From a checkpoint of a small transformer trained on Wikipedia: no biases in attention or MLP.
Each number is 128 + 32 x the weight over its row's rms, rounded and kept within 0 to 255. Layers, rows and columns count from 0. The size above them is the row's rms in percent of the matrix's.

# layer 2 MLP up, 1536x192, rms 0.0938, rows 1502-1508, columns 96-191
size [102 109 101  94  86  89  94]
[[140  92  88 154 106 176 124 158 145  80 127 123 145 122 131 112 187  99 122 136 111 183 160 138 118 137  79 120 103 184 129  93 128 152 184 150 198 120 219 101 153 108  67  95 123 135 144  77 168 159 116 134 126 121  88  89 104 110  77  95 102 112  86 150 100 174 169 121 159 135 153 150 105  64 153 117 115 150 132 147 107 144 142 145 121 102 135 181 122  95  97 151 118 129 115 141]
 [109  93  92  85 100  99 176 177 139 118 129 123 125 120 125 138 166 131 114 129  43 163 151  74 111 146 134 113 120  86 109  98 129 169 161 139 176 155 136 157 127 131 132 139 181 148  96 126 151 150 108 143 136  93 130  87 123 123  95 148  83 188  51 123 142 184 129 148  82 168 134 125 137  87  93 132 116 146 141 158 127 115 128 144 137 146 123 182 136 138 133 178 149 156 127  82]
 [ 70 170 126 114 113 117 153 170  93 132 127 161 139 133 177 119 122 104 140 111 108 124 121 141  98 134  81 109  75 107  77  80 146 145 131  86 114 115 107 104 183 160 127 163 118 135 127 149 152 114 145 173  95 157  82 114 244 146 181 161 139 176 173 164 137 128 173 118  89 106 100 178 154  54 139 132 146 184 184 131 127 122 177 107  49  90 133 118 128  92 159  97 154 111  95  82]
 [136 167 111  96 143 115 125 186 136  65  99 176 139 132 117 102 114 143 161 174  87 132 133  73 120 191  94 146 138 146 118  75 106 101 139 132 135 164 163 145 135 129 121 133 113 177 161  44 103 172 191 185 122 116  83 137 145 143 102  74 131 156 135 142 223 149 170 177 150  48 109 141 110 109 122 144 146 144 115 126 102  94 169 145 106 122 158 142 147 141 156 143 134 149 134 110]
 [124 122 103 121  65 135 129 125 125 133 107 106 141 196 129 126 170 126 148 134 171 205 141 160 110 171  70 155 122 169  77 132 134 159 170 128 155 126 145  88 127 124  78 138 114 106 115 119 129 116 145 110 172 152 126 134 120  99 115 114 174 133  71 112 140 118 146 107 122  77 107 190 153  79 143 124  77 145 144 133 113 120 198  95 105  48 144  82 160 130 143 118 111 147 111 127]
 [137 191 110  95 109 162 150  64 163  91 124  90 204  92 105 142 181 161  93 112 126 117 132 116 158 126 124 145 139 150 139 148 134 117 115 109 156 146 113 142 171 133  78 120 142  68  94  80 106 123 107 118 101  91 170  84  91 177 151 151 133 135 104  81 113 184 146 169 127 135 125 159 156  71  67 101  84 112 177  95 132 132 150 143 184 125 108 161 133 142 103 118 146 180 148 171]
 [159 176 152 136  91 129 175 179 150 136 126 190 112 110 155 171 179 131 115 142 100 134 133 116  86 120 123 125 113 119 103 180 122 167 162 168 147 123 154 132 164 127  64 120 102 165 134  99 171 179 104 132 109 115 143 143 172 203 154 111 122 156  81 105 116  94 192 169  61  74 124 140  88 100 105  95 121 136 172  96  87  80 117  81 100 125 163 146 154 146 144 128  90 119 163 117]]
# layer 2 MLP down (transposed), 1536x192, rms 0.0861, rows 1502-1508, columns 96-191
size [111  89  89 111  99  87  82]
[[137  99 110 130 117 112 108 101 114  76 119 154  81  90 159 141 131 120 141 151 157 147 127 148 175 134  82 151 137  99 119 123 143 113 105  99 141 104 187 144 131 131 125 115 131 147 133 101 169 154 102 165 101 139 117 128 133 145  95 178 104 123  82 150 128 179 198 108 122 119 122 126  93 137 111 150 127 165 192 162 149 103 188  97 124 150 132 110 117  72 102 156  96 170 150 148]
 [126 136 170  79 147  56 121 149 133 108 131  75 148  90 141 163 131 127 123 122 120  97 120 140  74 166 143 148 208 105 103 119 100 116 134  61 140 118 111 138 192 164 157 185 110 162  72 104 129  91 109 116  76 117  75 158 108  95 121 115 140 127  83  84 133 104 161 167 122 131 175 118 126 174 134 140 129  92  88  68 127  84 152 112 139 116 153  82 144 162 117 137 164 158  91 133]
 [127 123  96 144 158 107 131 112 137 172  48 124 123 108  84  98 129  86  98 152  97  90 139 138 120 122 156 139 163 150 150 107  84 146 129 150 117 118 143 110  77  84 141 132 123 144  99 109 124 203 142  86 162  94  87 145 155 107  62 109 130  95 100 102  99 196 145  97 147  47 194 188 143 116  91 111  78 141 169 165 174 164 167 153 154 118 141 161 131 204  97  94 121 173 129 133]
 [154 165 123  50 190  82  70 162 151 113  93 131 112 129 149 141 139 139 173 112 146 149 205 145 113 150  67 165  89  95 105 118 112  82 150 111 119 164 196 141  80  82 102 152 122 177 117 115  96 117 169 163 148  85 152 185 101 149 132  98 194 155 192 169 122 102 153 138 149 128 144  77 104  71 121 131 126 112  94 120  91 168 167 164 140  89 123 112 167 122 172 152 135 176  88  77]
 [134 146 177 152 138 155 150 138 120  87  86 102  66 130 129 134 171 158 146 205 165 153 123 150 138 196  30 118 129 165 106 155 107 101 112 176 115 150 124  95  84 104 108 110 149 101 118  94  91 131 121 113  68 129 121 160  92 142 133  87 156  98  80 179 126 145 145  95 142 118  88 152 130 103  97 117 133 133 158 160  83 114 118  98  99 151 194  90 148  95 148  83 121 144 113 129]
 [ 71 129 144 109 154 101 141 132 115  55 148 207 126 107 157 108  78 120 109 181 133 113 140 133 181 165 164 155 142 122 119 170 113 171 162 176  67 153 118 134 160 142 138 131 113 133 142 140 142 110 133  26 112  90  98  92 137 136 134 163 155  99 116 139 125 193 128  86 136 133 141  80 151 109 142 156 102 144 174 114 111 155  68 151  70 101  82  97  88  99 120 145 162 135 158 129]
 [141 156 188 148 119 108 122 143 177 168  82 179 138 162  91 128 124 168 170 108 117 133 145 124 134 135 162 145 160 133 156 167  57 116  71 141 135 140 135 127 117 107  79 116 127 154 199 109 156 165 151 100 125  89  83 156 157 150 130 130  88 145 154 106 126 123  98 173 217  72 156 143 133 113 179 140 111 152 139 202 152 164 120  81 138 121 112  93 168  80 140 137  63  78 111 129]]